Part of a small language model's weights.
Size: width 160, 2 heads of 64, vocabulary 8192.
Architecture: LayerNorm before each block, learned positions, biases, tied embeddings, normalized queries and keys.
Training: a variant of Adam for these matrices, 245M tokens, 7381 steps.
Each number is 200 + 30 x the weight over its row's rms, rounded and kept within 0 to 999. Layers, rows and columns count from 0. The size before them is the row's rms in percent of the matrix's.

# layer 13 MLP down, 160x640, rms 0.0536, rows 0-108, columns 192-255
148,194,207,190,243,233,208,227,206,290,197,194,205,206,176,161,201,171,238,192,147,274,192,147,232,191,197,171,203,171,219,246,191,260,209,213,192,180,181,191,164,203,185,208,227,205,208,247,152,229,232,162,209,233,242,190,171,261,256,213,167,223,159,234,192
088,206,210,228,187,225,185,215,223,249,165,149,193,194,206,199,214,234,248,237,191,210,147,216,143,176,259,262,195,163,191,199,187,218,227,188,200,161,178,207,181,177,196,216,210,191,220,188,186,181,194,167,240,222,237,192,194,230,211,197,226,196,229,184,174
104,196,194,174,244,219,256,205,229,207,187,179,221,192,181,199,223,213,255,196,224,205,176,193,184,170,188,171,217,208,190,195,171,206,234,220,172,212,184,141,186,195,183,260,158,182,218,204,160,164,208,207,210,165,221,196,224,173,170,215,145,192,197,262,114
095,205,241,193,196,218,201,210,222,210,220,231,215,173,248,212,203,200,235,195,172,222,216,183,204,243,194,203,239,180,208,189,207,177,162,233,215,166,190,169,188,232,187,219,260,174,231,185,178,217,248,187,211,204,214,219,219,245,171,204,234,154,152,219,241
088,149,204,142,200,237,143,192,213,201,161,213,190,139,178,185,220,209,125,173,215,195,228,204,202,240,222,223,231,213,195,216,265,209,172,144,210,198,193,245,245,199,226,242,211,231,236,159,215,158,242,218,145,238,228,186,200,186,257,182,208,200,167,192,227
095,228,208,162,176,187,242,200,200,213,230,252,190,300,167,199,226,260,142,227,221,190,202,214,223,154,195,224,214,168,184,220,165,172,143,199,164,222,198,161,225,211,168,222,170,189,214,132,144,163,183,209,193,169,201,184,163,206,207,186,200,224,224,181,200
104,208,189,174,177,191,234,194,185,260,222,186,222,145,193,198,239,178,76,202,186,190,279,202,149,193,151,232,227,179,176,225,195,207,181,162,145,249,159,205,222,198,233,127,179,205,215,217,135,146,240,210,224,240,192,188,191,167,188,214,131,219,160,192,193
095,257,199,227,182,196,121,234,168,220,219,228,218,239,203,167,184,174,187,207,198,150,201,198,180,179,222,237,219,291,216,204,202,223,211,190,219,202,230,196,198,217,147,169,221,217,190,204,245,174,209,196,189,212,216,210,218,258,202,194,229,195,212,209,186
094,197,213,198,197,178,204,141,180,174,175,172,179,227,183,227,189,258,216,197,185,185,179,200,207,186,213,250,201,219,136,244,209,164,208,208,217,208,185,239,213,231,166,195,203,169,191,195,213,169,175,198,251,178,222,216,197,180,196,181,144,218,121,214,210
095,191,208,237,154,167,225,222,179,239,193,192,224,156,176,232,213,173,186,239,179,203,199,169,213,261,164,214,198,172,206,180,199,246,187,226,176,169,229,231,191,130,177,266,195,207,169,171,183,209,184,213,158,187,193,242,199,161,170,195,168,228,222,177,226
104,260,216,213,214,185,187,203,194,247,137,176,230,196,214,212,219,171,210,162,231,262,207,222,200,212,215,233,199,268,234,190,163,195,175,137,182,216,219,197,166,216,205,157,179,177,136,221,186,212,196,199,172,272,247,204,205,256,209,171,242,207,213,215,206
094,201,213,211,241,227,252,180,240,140,176,207,197,256,237,235,232,187,237,193,207,245,190,232,221,200,197,173,223,232,198,202,190,228,189,224,199,245,191,235,217,199,143,192,218,206,209,210,226,207,199,168,145,176,179,240,228,208,227,199,232,221,221,195,177
089,209,175,195,157,171,156,218,195,178,146,207,218,209,210,161,212,176,148,224,178,229,204,172,233,186,194,203,174,205,221,185,192,215,240,280,222,239,213,210,187,198,169,163,208,187,177,160,194,232,187,201,162,186,141,200,181,302,204,221,155,211,197,259,224
095,191,192,253,213,173,187,193,198,174,202,175,210,207,213,214,169,224,162,235,206,150,227,177,226,201,209,257,201,164,248,200,208,146,198,190,182,214,207,225,254,206,238,213,132,204,204,215,198,186,216,112,215,204,172,202,161,188,200,188,145,159,152,136,228
100,228,175,186,159,229,203,152,172,206,219,218,159,170,223,229,203,181,233,239,208,257,221,222,169,217,217,225,175,135,218,204,188,193,180,172,224,180,213,250,217,150,222,218,222,157,249,211,157,205,183,178,222,224,202,183,219,196,207,198,198,209,116,190,181
108,195,229,197,200,205,195,225,170,263,201,210,251,176,204,199,185,204,215,241,240,178,177,204,250,231,194,202,180,170,215,170,250,208,201,145,225,202,214,243,255,172,223,219,196,251,212,122,196,243,181,183,201,221,219,206,216,173,215,242,238,221,193,196,236
092,215,161,254,185,225,217,157,221,207,244,218,220,177,178,196,171,217,165,216,211,230,223,221,149,217,224,205,172,190,209,168,238,187,174,238,203,244,284,250,147,178,251,133,265,201,210,223,200,212,220,184,162,213,186,235,232,184,207,213,225,128,197,164,185
098,174,212,233,199,224,212,261,219,221,172,174,174,196,219,176,245,211,177,174,203,195,198,143,225,268,162,155,159,234,233,174,264,198,187,220,160,168,191,235,208,202,223,171,184,200,163,180,183,210,215,199,191,222,176,215,229,309,200,179,172,204,163,187,211
103,211,197,206,197,182,244,176,200,180,197,200,167,194,219,243,172,206,170,201,192,232,225,216,154,151,180,228,216,197,201,222,234,207,233,224,211,208,198,244,225,173,235,303,207,168,205,177,176,244,173,151,227,225,215,158,119,198,211,201,172,156,256,200,213
089,194,192,201,209,230,182,235,190,150,173,188,204,247,216,187,205,176,200,191,176,146,189,195,197,209,205,205,193,202,230,231,185,198,179,201,195,212,210,228,230,196,227,156,277,111,217,177,216,170,189,171,174,210,181,208,217,215,220,230,232,257,226,221,215
100,236,205,169,196,214,215,172,221,271,236,179,196,190,189,188,234,211,220,214,213,149,245,228,211,103,184,191,238,227,193,218,270,145,214,273,237,193,193,225,247,168,242,181,202,248,229,125,185,224,194,176,201,213,226,185,122,172,236,192,202,162,167,208,253
090,195,180,205,212,199,184,164,191,206,187,217,137,198,165,184,150,164,258,183,201,209,283,190,149,182,232,247,178,157,164,199,240,198,201,208,238,194,142,237,217,222,118,233,235,214,199,216,173,184,177,155,191,203,256,205,149,196,165,217,198,190,225,194,173
091,229,240,239,195,209,200,172,173,241,234,162,224,273,206,220,197,205,223,172,210,224,268,199,222,174,167,199,233,277,225,234,212,187,215,261,217,239,185,191,226,192,246,189,206,194,182,229,184,208,221,145,190,183,175,186,238,227,253,152,209,162,208,192,179
095,217,165,156,155,195,263,221,213,252,274,187,206,182,203,212,221,177,177,192,168,216,220,214,202,106,225,191,200,250,142,177,248,154,186,193,180,156,196,209,203,189,229,224,172,203,191,206,210,228,219,160,204,178,207,165,187,194,177,153,177,200,193,233,219
097,237,203,233,206,216,239,183,179,199,195,158,199,232,205,171,236,182,180,173,200,183,233,170,193,180,185,184,206,178,205,173,182,205,239,190,162,176,197,187,187,154,191,146,158,204,164,129,192,224,179,190,238,160,169,200,216,161,193,181,275,198,167,223,192
115,140,177,149,203,207,268,198,243,151,182,279,252,132,157,214,193,202,239,155,218,252,222,211,218,190,186,245,220,226,178,254,181,235,201,218,197,251,237,144,182,183,227,191,195,196,209,232,184,209,205,174,169,180,174,207,198,209,178,186,144,214,189,158,176
100,238,194,128,207,235,186,178,187,206,195,167,231,208,205,197,241,168,213,182,206,175,189,250,159,178,228,185,209,236,217,236,177,183,255,243,214,228,136,216,181,181,199,258,243,239,196,163,155,234,243,209,245,195,232,166,192,159,135,160,184,205,140,182,205
091,266,185,198,229,224,206,244,233,221,173,171,184,208,278,200,168,243,170,223,250,199,177,207,224,223,212,208,215,192,237,242,179,170,234,182,177,186,190,272,261,201,216,171,154,236,221,213,193,189,210,210,220,204,192,183,156,232,179,207,203,157,163,233,259
093,214,175,176,214,208,233,231,190,139,269,158,198,256,154,230,198,270,263,183,215,218,197,203,161,192,169,214,160,165,206,173,184,200,224,182,162,218,165,183,223,249,226,169,247,223,214,276,259,198,227,214,135,284,203,205,166,188,223,208,187,199,180,186,181
091,191,201,234,180,162,205,160,171,146,229,182,198,171,184,225,249,167,191,220,225,180,228,216,224,248,208,207,207,181,167,227,204,218,215,243,179,234,193,207,169,256,192,174,195,185,193,214,197,239,216,188,247,160,197,233,190,236,189,216,165,242,174,255,202
097,154,174,177,209,225,247,155,198,234,218,157,205,226,193,192,179,201,220,215,199,169,166,196,197,164,195,183,193,218,119,175,137,189,168,197,200,239,231,160,198,196,210,162,215,181,188,147,174,255,157,246,190,181,196,196,137,177,190,203,211,175,163,178,160
090,171,156,231,236,222,152,264,165,248,219,230,137,214,185,213,137,195,165,181,154,180,245,196,236,155,216,198,176,165,201,199,191,198,210,168,158,127,186,167,176,200,220,192,219,249,172,194,197,231,221,152,215,201,186,176,211,192,117,182,208,141,180,207,254
114,209,193,147,228,217,215,212,195,156,155,182,190,222,175,177,197,219,267,175,169,192,215,183,214,230,217,153,174,230,175,224,159,170,201,214,218,136,197,251,261,187,184,209,165,181,227,210,211,212,218,194,194,187,183,230,190,285,195,194,170,204,152,224,181
107,157,193,221,242,206,166,216,193,176,225,248,208,244,252,158,157,127,144,184,192,143,222,191,145,195,190,210,223,201,221,180,219,171,202,182,186,245,223,160,223,187,155,187,149,198,186,217,179,184,178,206,168,262,207,200,211,209,220,143,160,210,203,209,223
094,222,198,185,238,185,158,235,209,219,221,174,237,175,222,185,158,213,210,180,208,159,196,180,183,148,173,184,213,279,177,202,243,177,202,119,185,186,185,103,237,203,200,237,176,216,170,211,202,181,247,248,165,220,169,238,254,190,167,177,233,152,186,98,174
105,188,244,226,182,169,179,197,152,180,150,212,171,227,220,219,195,188,205,214,183,218,182,198,148,151,184,178,179,165,219,169,206,168,225,223,167,205,211,219,240,212,164,205,189,203,169,187,165,196,212,217,219,229,164,143,194,239,169,228,169,200,207,189,194
104,198,197,148,187,211,200,229,211,208,191,200,178,204,241,200,249,181,273,160,189,218,205,222,170,186,225,222,216,222,185,171,215,209,232,115,185,214,166,244,167,199,235,141,224,201,193,189,118,210,184,147,136,178,203,183,214,163,193,196,172,169,117,203,136
099,172,168,215,221,196,208,282,200,242,219,194,225,159,182,197,192,225,246,158,208,182,203,207,239,282,195,216,186,160,233,211,290,179,234,171,209,215,228,214,186,244,240,103,229,240,191,212,165,131,172,220,218,229,207,185,208,169,198,179,255,188,193,223,232
091,248,226,226,238,174,184,182,197,238,200,168,183,146,224,195,207,242,194,193,180,211,188,209,221,196,213,225,184,205,202,226,183,210,216,207,187,194,237,167,262,214,123,182,188,201,157,240,169,219,210,211,147,184,200,180,234,246,198,231,215,233,125,156,193
100,203,187,211,166,232,122,197,188,187,182,166,199,133,188,207,203,217,150,220,194,209,142,198,231,220,215,164,200,187,205,229,249,221,180,178,215,214,210,227,173,226,227,185,214,111,177,183,184,156,187,269,198,190,191,170,198,189,200,205,252,158,253,167,258
096,224,190,187,227,216,101,209,165,153,215,156,180,219,225,197,194,212,216,184,202,184,217,209,193,213,158,187,182,204,189,200,158,172,215,218,219,230,253,223,203,203,270,238,235,169,153,224,156,221,224,224,205,175,210,195,242,131,212,176,169,167,181,198,236
100,222,206,189,187,219,181,211,193,121,222,236,161,234,227,190,179,156,215,161,225,162,230,156,189,237,154,238,196,207,233,196,204,216,194,234,198,176,213,231,235,179,226,194,229,172,225,231,237,255,209,202,251,244,235,216,155,204,204,204,172,220,284,167,185
098,194,179,148,222,182,233,186,239,219,218,213,202,175,217,202,220,219,178,199,227,247,212,197,210,185,184,196,204,168,172,216,183,149,222,198,196,167,151,178,206,215,258,170,190,190,225,208,167,249,182,233,240,183,188,228,213,244,223,191,234,201,238,194,174
086,250,210,284,232,173,233,203,196,199,209,229,230,254,192,176,209,163,249,187,173,155,223,200,188,207,218,202,184,215,140,203,209,198,214,214,187,185,190,238,164,169,275,217,249,194,192,209,209,237,185,168,180,160,190,209,215,170,188,217,221,229,226,148,226
113,175,192,239,206,197,203,182,184,220,218,221,204,229,197,188,194,186,194,230,219,158,248,204,179,193,196,202,209,155,213,219,189,171,206,214,211,254,216,228,194,213,170,259,182,209,183,205,168,141,260,234,213,185,203,225,199,118,219,206,184,216,199,228,140
093,191,218,286,150,180,259,214,192,234,210,231,236,263,199,193,171,184,188,200,180,129,224,213,215,229,166,204,173,162,142,175,199,222,208,153,186,238,156,231,190,182,157,256,192,251,196,237,221,175,184,171,216,168,142,241,174,213,202,237,156,188,193,190,171
095,192,190,189,164,177,223,157,229,205,218,224,224,185,202,208,217,232,203,188,209,225,189,243,220,155,186,173,178,198,197,195,229,178,212,120,169,200,200,212,180,174,183,228,192,182,212,255,187,165,203,115,173,170,209,174,233,263,199,197,176,206,191,171,194
099,135,120,244,198,181,231,175,212,193,178,188,196,148,210,195,201,203,125,215,231,175,181,192,240,179,244,198,170,174,195,203,176,173,194,160,201,173,235,295,252,202,130,165,171,158,225,238,201,204,182,201,173,245,196,167,192,103,191,205,162,200,216,177,210
099,164,164,210,223,174,170,211,189,219,188,194,225,130,202,203,124,181,176,213,166,206,221,184,158,202,234,179,153,211,169,184,178,159,200,240,208,181,146,198,184,231,202,227,241,225,148,169,199,137,164,219,231,200,177,169,170,192,181,210,214,179,183,187,157
098,249,206,262,201,217,209,260,160,187,217,209,250,229,173,255,223,160,222,187,213,171,206,180,166,224,251,207,183,217,221,181,195,226,259,165,196,251,280,183,229,245,214,161,221,244,199,236,254,205,211,247,178,207,212,173,211,137,169,211,168,166,171,236,152
144,227,214,142,172,199,195,240,213,262,197,220,206,152,216,196,199,201,157,245,261,181,155,195,239,287,211,210,213,167,196,219,222,166,224,191,194,164,165,265,236,242,292,190,171,182,218,183,219,218,164,242,206,183,173,220,224,151,173,208,197,192,190,212,263
097,235,197,156,205,176,142,214,209,182,193,196,176,242,121,212,168,181,222,201,163,250,197,186,132,246,223,220,211,232,251,187,202,244,187,165,200,159,226,183,178,241,174,124,142,174,171,199,244,178,195,240,194,199,174,184,207,220,192,205,246,260,192,153,197
099,176,217,202,180,190,254,205,186,186,231,196,175,219,183,237,194,197,235,149,216,215,193,210,186,232,229,173,225,251,226,177,246,222,172,255,194,188,211,231,233,167,185,223,183,184,220,222,191,206,222,225,240,207,197,196,204,138,246,191,242,216,148,193,146
098,226,203,248,131,201,284,220,187,208,211,167,162,203,183,240,200,171,172,238,176,207,214,179,227,174,214,150,204,183,250,180,247,188,246,213,173,144,198,174,174,167,219,228,189,210,188,222,202,200,190,204,174,211,209,173,197,205,230,193,221,207,225,186,185
088,202,164,214,156,225,178,156,182,164,190,216,201,231,190,191,162,234,203,215,217,175,153,169,211,234,213,159,204,266,210,201,191,224,174,152,202,206,241,150,228,193,219,191,187,242,240,210,257,206,196,230,211,216,163,184,152,246,199,182,246,239,202,192,205
097,168,218,179,189,159,178,201,212,191,218,248,224,229,180,243,212,206,238,203,195,231,209,195,208,194,185,173,241,224,188,162,160,217,157,197,169,239,217,133,226,216,201,210,177,133,209,188,182,234,194,200,189,202,227,205,205,236,186,199,237,237,193,235,221
096,213,205,268,225,206,175,148,171,194,190,210,168,168,270,234,183,238,182,176,185,206,159,202,73,159,207,193,212,256,176,216,235,209,168,154,190,226,239,220,176,240,213,202,167,223,211,195,193,215,174,187,181,219,213,170,211,160,202,210,185,133,237,151,185
090,244,194,189,221,221,221,200,213,230,154,182,186,155,144,159,193,210,198,230,205,268,198,211,194,223,224,198,231,228,195,219,181,207,201,200,216,232,214,182,177,175,226,227,142,195,206,185,144,163,216,266,225,205,194,152,199,225,201,177,235,176,180,242,239
097,179,213,213,258,200,201,202,184,181,168,221,224,234,140,255,218,201,230,177,230,171,183,195,198,188,211,236,198,234,217,255,179,235,188,191,259,191,163,206,200,240,254,216,184,196,218,134,195,167,200,137,141,172,184,185,201,176,184,188,144,198,148,248,174
102,200,224,168,177,215,221,239,217,244,182,151,203,232,178,221,179,184,214,232,198,207,227,231,184,175,215,186,207,206,227,186,179,223,206,157,180,224,211,224,218,104,198,268,264,186,214,196,228,181,219,232,221,167,202,166,204,171,190,211,168,216,160,192,207
095,123,203,199,202,196,195,147,191,189,183,258,244,198,214,232,274,185,255,206,192,180,187,160,229,181,213,208,175,264,258,209,169,180,155,243,190,219,210,197,190,198,126,210,177,188,200,154,237,178,210,198,205,214,199,184,249,206,224,224,232,208,144,218,211
098,183,194,206,275,236,146,223,210,202,183,188,172,190,196,209,182,153,190,200,181,206,232,215,221,168,192,203,178,173,214,214,177,208,200,207,182,179,191,192,246,217,211,188,149,231,175,207,233,180,211,172,234,198,178,210,185,237,168,203,240,214,151,312,205
106,180,212,167,183,201,225,198,201,165,155,184,203,254,139,185,202,216,194,225,170,167,152,215,194,179,174,158,195,190,214,222,227,205,192,136,178,159,247,219,187,209,141,203,212,140,228,228,249,180,244,253,167,157,248,244,201,180,173,215,196,205,148,192,198
106,207,166,206,224,197,189,185,170,148,217,230,195,179,178,218,179,180,150,161,201,191,169,194,203,215,249,231,207,178,250,184,222,229,177,204,216,206,147,199,140,172,194,183,185,187,198,174,204,244,197,127,201,207,209,241,244,160,209,181,258,266,247,139,203
127,195,229,187,270,216,192,210,207,215,227,162,180,223,212,212,185,169,214,194,180,229,228,157,205,256,193,206,208,171,198,188,136,198,184,216,210,174,244,177,149,227,172,192,156,237,219,227,202,240,185,237,193,232,214,226,188,179,180,209,181,208,267,214,183
082,193,224,251,164,205,240,179,205,230,220,203,202,189,272,209,197,193,200,207,199,211,267,215,169,203,133,225,234,234,172,190,208,203,201,172,187,251,100,154,194,244,229,249,232,190,233,173,163,215,170,223,194,158,203,147,173,237,185,200,203,180,214,222,199
107,195,229,219,258,186,237,225,216,240,251,186,176,207,177,164,179,192,186,160,199,236,133,131,172,210,231,199,210,188,198,250,138,201,201,180,222,124,241,185,223,182,241,222,209,206,227,174,227,145,187,139,180,225,144,175,210,153,173,187,141,208,204,199,198
128,261,221,155,269,209,205,218,175,161,210,223,239,208,236,183,190,222,168,248,250,186,209,198,193,258,198,194,186,220,184,225,193,232,220,212,258,181,259,207,193,174,193,199,177,225,196,223,212,184,177,205,227,213,223,232,206,204,197,202,207,181,264,202,218
100,150,205,164,178,206,201,235,194,170,193,193,202,242,203,187,254,182,206,197,220,228,172,248,170,202,219,249,183,263,164,212,211,211,183,149,239,223,140,159,201,210,233,224,187,242,175,189,257,242,195,238,182,231,178,210,202,244,194,209,154,218,228,202,178
103,133,207,248,195,178,172,202,187,234,168,238,185,178,225,176,167,160,161,214,228,205,224,238,206,213,201,189,188,110,209,216,134,227,175,191,178,176,198,153,143,190,206,205,237,215,157,260,181,177,201,188,203,180,201,245,205,226,200,197,170,203,263,176,190
093,215,178,273,144,199,160,183,258,239,240,258,212,281,156,223,163,233,202,187,206,246,182,228,141,209,215,223,173,156,208,166,187,180,219,209,207,184,269,234,189,203,152,160,163,186,209,175,212,205,172,226,195,188,199,215,196,262,217,192,218,196,194,180,184
103,213,178,177,159,207,268,169,224,168,242,239,181,220,198,165,181,215,223,186,148,245,191,212,216,168,203,165,186,177,213,210,206,238,190,218,193,190,200,161,167,166,226,146,217,219,206,260,256,172,219,200,226,202,194,194,118,244,203,152,223,239,234,250,205
098,223,209,209,230,226,165,242,190,186,170,231,186,194,250,159,231,190,186,161,196,209,185,206,264,166,193,207,207,196,139,203,186,183,125,216,204,236,217,216,133,255,158,172,128,171,221,207,238,226,211,239,246,201,194,160,193,192,230,204,162,187,231,155,135
091,180,223,194,208,174,245,168,214,194,243,150,230,249,229,178,226,272,222,180,221,141,213,182,219,202,261,190,196,259,232,209,156,182,192,204,188,196,184,211,232,190,215,202,199,187,234,105,236,204,167,183,237,209,184,210,163,195,200,224,204,206,193,203,185
098,133,163,180,244,171,106,156,187,144,181,171,223,145,117,218,212,215,217,205,158,221,168,180,224,225,199,232,154,230,200,197,156,213,220,208,218,186,133,166,191,244,169,213,216,249,216,140,223,127,185,179,163,221,225,213,223,196,196,180,168,154,179,154,232
097,190,144,210,186,215,190,170,170,192,207,214,174,174,271,201,187,231,200,192,196,212,180,231,161,170,195,223,251,290,155,241,136,169,203,182,194,181,248,220,187,188,240,281,192,265,234,146,167,150,222,198,205,176,171,191,174,182,155,159,175,193,230,205,189
094,224,180,183,172,194,146,181,180,177,182,212,185,192,189,186,207,192,165,191,209,116,204,180,124,139,205,221,229,155,228,181,211,194,192,188,202,201,193,218,239,164,234,149,195,211,201,231,234,214,178,205,174,207,232,210,205,117,219,182,205,165,203,224,217
109,160,183,146,228,176,222,225,148,169,217,254,195,230,194,209,209,246,138,185,247,209,165,196,255,204,230,191,232,200,162,188,156,190,173,215,216,213,257,229,231,236,199,125,148,172,222,175,196,230,193,161,214,185,118,181,204,144,209,210,242,187,226,230,223
098,151,214,175,228,201,151,187,206,212,232,204,230,199,252,209,197,175,198,243,142,156,158,220,212,290,193,235,217,201,174,237,222,167,215,205,236,239,238,177,225,176,173,210,180,231,216,176,221,178,171,210,207,225,211,197,205,259,200,271,194,185,221,173,142
107,189,194,230,200,195,203,178,197,242,214,204,210,179,177,217,196,161,225,157,189,319,213,197,156,163,153,164,196,208,201,200,229,197,207,185,173,179,171,204,182,248,195,235,209,226,210,160,200,226,226,177,152,182,226,178,222,229,238,151,192,213,138,184,213
099,229,189,189,222,198,249,225,222,215,192,160,167,228,158,169,183,158,163,209,174,167,234,209,222,197,207,221,184,209,159,190,202,206,255,238,174,170,213,211,197,183,186,159,161,184,170,228,198,214,188,202,171,182,209,188,197,158,157,214,179,197,177,202,255
097,219,221,188,194,202,253,144,205,221,240,220,174,174,261,191,197,191,192,195,230,181,225,183,208,192,207,208,200,123,185,155,187,184,198,224,169,243,222,175,154,186,206,229,195,185,176,203,246,240,189,206,315,182,162,183,180,139,196,204,228,215,250,207,242
100,197,237,161,232,227,146,279,188,156,238,201,167,199,194,199,164,183,199,212,203,208,197,229,192,220,197,181,191,193,243,192,172,185,193,187,246,183,198,167,213,236,193,120,223,209,225,226,176,165,188,170,206,216,215,219,214,217,235,163,219,199,224,215,226
101,199,202,244,179,225,198,245,204,206,160,214,203,201,196,226,210,197,181,200,133,195,235,212,184,222,215,246,190,204,190,169,222,239,190,225,233,146,193,187,180,146,265,166,195,182,214,185,175,164,212,214,208,170,231,164,239,181,158,172,201,213,226,230,201
095,147,203,194,195,197,216,243,199,259,194,218,220,179,199,181,213,210,238,162,200,233,147,216,114,167,224,171,175,199,248,178,250,210,223,210,194,192,292,163,156,220,190,183,216,188,171,187,240,182,174,180,228,224,200,196,219,185,206,239,206,182,197,183,172
092,219,204,280,189,216,197,228,229,231,189,195,178,236,229,186,205,161,162,258,158,169,235,172,203,171,230,167,187,192,194,197,173,187,189,246,172,217,236,195,209,187,169,214,172,168,216,251,242,232,203,226,229,140,190,208,174,265,189,218,216,156,217,243,192
101,138,174,170,206,178,224,186,235,165,189,261,223,197,202,223,231,229,218,218,232,218,192,209,218,230,173,209,223,225,175,187,117,249,181,175,178,252,214,241,234,252,177,181,186,192,211,181,214,194,192,189,212,184,267,226,159,189,197,222,131,226,228,172,180
109,203,215,214,265,236,204,173,249,217,215,219,181,181,191,178,185,251,219,225,197,304,173,189,205,194,216,212,175,221,151,221,260,243,206,165,214,188,175,189,182,233,273,134,179,213,226,276,173,208,186,214,210,237,231,177,146,220,214,174,163,192,242,205,181
096,226,226,206,211,226,200,179,194,193,221,155,206,233,177,200,194,182,191,210,190,220,199,205,252,200,232,197,211,154,199,221,157,218,197,175,205,214,169,151,194,197,214,215,204,205,215,202,219,233,253,194,203,213,194,234,209,227,190,188,172,196,257,163,153
090,211,182,178,204,202,247,269,147,203,203,196,195,245,214,220,198,202,220,172,196,230,215,210,269,207,167,192,163,163,229,179,169,220,180,197,224,156,173,205,190,241,172,264,197,195,192,218,207,191,191,180,144,186,185,175,180,232,198,197,219,213,192,219,142
098,169,198,135,182,195,178,202,183,198,201,241,284,228,198,163,143,214,184,208,200,218,224,209,210,162,190,201,225,212,182,229,177,199,180,223,251,220,260,221,224,235,213,215,140,228,191,150,194,225,223,165,251,136,224,221,223,186,239,179,232,209,149,189,201
112,247,216,154,215,263,212,177,147,225,176,163,171,223,187,219,198,219,241,206,199,201,187,224,137,184,197,226,235,164,189,221,173,212,212,197,243,187,203,144,179,171,157,172,208,181,190,209,212,181,210,271,153,242,216,214,147,147,205,178,201,227,162,203,182
135,198,184,239,246,181,224,177,211,198,152,189,164,260,144,223,213,182,181,162,183,143,239,220,169,185,212,197,201,131,187,189,159,223,205,251,190,219,253,167,165,184,141,189,160,235,200,202,203,165,231,197,225,137,208,199,175,248,203,263,215,194,200,198,156
099,240,217,208,142,253,215,149,171,214,207,153,210,232,193,207,222,264,197,236,150,188,193,233,216,181,169,170,221,237,231,201,210,194,190,193,221,185,164,206,218,259,164,220,219,192,204,194,186,221,211,226,208,220,201,241,219,307,174,257,197,240,237,207,226
102,175,219,173,192,210,231,222,201,218,135,170,217,139,186,190,182,213,154,195,223,197,175,212,188,179,154,220,235,197,278,238,242,224,234,183,188,206,211,189,237,242,138,206,195,237,230,214,229,174,192,167,204,252,177,205,239,256,191,227,213,247,208,218,181
088,170,181,201,139,218,212,291,150,220,166,249,189,214,153,177,234,228,175,205,199,184,192,219,164,197,190,207,163,140,201,204,228,152,120,224,164,176,193,187,219,205,225,143,159,149,189,215,175,195,263,196,201,199,195,245,208,241,121,206,257,286,266,153,217
102,251,185,166,149,201,192,193,189,216,186,179,191,221,198,201,131,163,155,183,215,246,186,204,232,193,212,188,218,205,215,217,236,221,233,165,214,194,201,210,211,196,136,206,201,213,226,201,227,206,172,245,169,188,201,248,177,153,222,250,234,260,169,186,252
104,206,193,295,146,154,237,223,214,172,184,182,177,164,194,173,206,216,232,150,177,151,212,177,210,199,196,171,146,126,202,154,185,189,164,147,179,245,217,253,154,200,211,151,243,183,167,227,159,249,199,163,199,176,191,185,180,237,177,207,223,167,268,172,184
098,167,218,206,226,213,208,225,219,203,121,211,208,205,192,155,206,134,242,160,186,222,189,219,232,186,171,199,188,226,180,198,220,228,180,143,181,185,172,135,195,185,222,223,237,233,212,245,234,175,215,171,192,221,190,182,227,199,175,192,196,165,223,167,210
112,162,184,208,162,180,162,216,174,186,126,200,201,138,196,166,165,256,185,159,188,216,199,158,177,173,190,193,210,261,231,211,253,211,188,262,215,202,181,209,197,199,208,143,104,190,163,175,199,258,219,207,236,210,192,180,249,187,199,212,221,198,196,237,225
100,199,184,249,218,201,177,202,208,181,200,174,241,232,183,218,175,229,189,209,160,239,190,186,190,243,193,194,193,169,190,178,198,264,131,249,238,213,166,161,224,165,210,147,206,160,191,125,253,172,177,170,191,177,200,183,199,179,194,247,142,209,217,269,204
087,172,169,221,216,232,134,242,252,201,181,201,220,220,246,169,229,234,230,201,168,165,171,194,200,200,256,183,205,245,237,204,226,179,229,173,204,207,183,169,196,212,315,194,201,138,189,198,218,202,215,152,216,210,209,190,167,152,276,128,225,112,235,190,191
095,227,235,252,177,198,269,194,175,189,198,214,188,154,150,227,215,206,184,214,159,189,204,197,206,195,180,199,216,242,182,191,216,214,179,216,252,170,156,209,224,232,207,232,209,184,187,236,218,92,188,254,141,150,183,160,228,187,204,207,252,202,232,249,300
096,208,220,207,220,203,179,217,173,244,206,167,236,263,243,218,157,157,226,209,169,185,216,204,249,189,221,148,210,218,161,208,227,201,169,165,226,171,196,153,179,198,213,235,244,189,234,164,243,155,210,213,201,172,181,234,144,129,181,250,228,188,173,191,240
095,216,231,174,187,200,223,186,187,186,218,189,214,174,184,240,231,230,200,195,225,143,203,200,202,214,210,211,193,153,218,227,182,192,194,228,217,234,232,153,225,161,201,154,172,137,151,245,243,204,219,225,181,176,187,232,255,174,201,204,202,202,131,175,149
088,215,215,172,247,218,170,198,215,249,235,210,173,183,235,185,240,151,127,199,130,235,208,211,198,174,253,213,190,180,174,169,225,186,203,218,206,202,212,183,182,207,225,231,183,262,168,256,176,154,179,254,217,264,192,181,180,192,248,174,224,170,228,180,187
106,252,213,247,212,213,101,176,224,207,215,206,197,204,190,230,206,220,235,153,195,180,155,200,163,153,187,183,176,198,196,210,201,167,190,211,206,229,166,176,180,223,246,254,200,205,164,202,184,247,212,196,204,197,201,140,198,137,236,194,262,199,149,220,152
103,231,183,223,185,198,202,198,182,239,240,202,187,175,271,231,179,171,266,195,242,141,201,212,303,195,184,236,229,174,175,229,158,228,202,229,211,197,195,201,146,221,201,175,195,193,228,182,231,226,157,171,262,168,174,183,229,107,211,201,176,224,191,242,223
102,253,170,201,154,220,215,189,187,232,239,235,266,186,170,190,256,226,207,194,164,262,184,194,245,201,213,168,186,214,171,181,211,221,195,177,175,220,146,254,222,233,196,201,154,213,204,179,193,207,244,219,209,176,230,164,174,189,213,211,263,213,171,203,162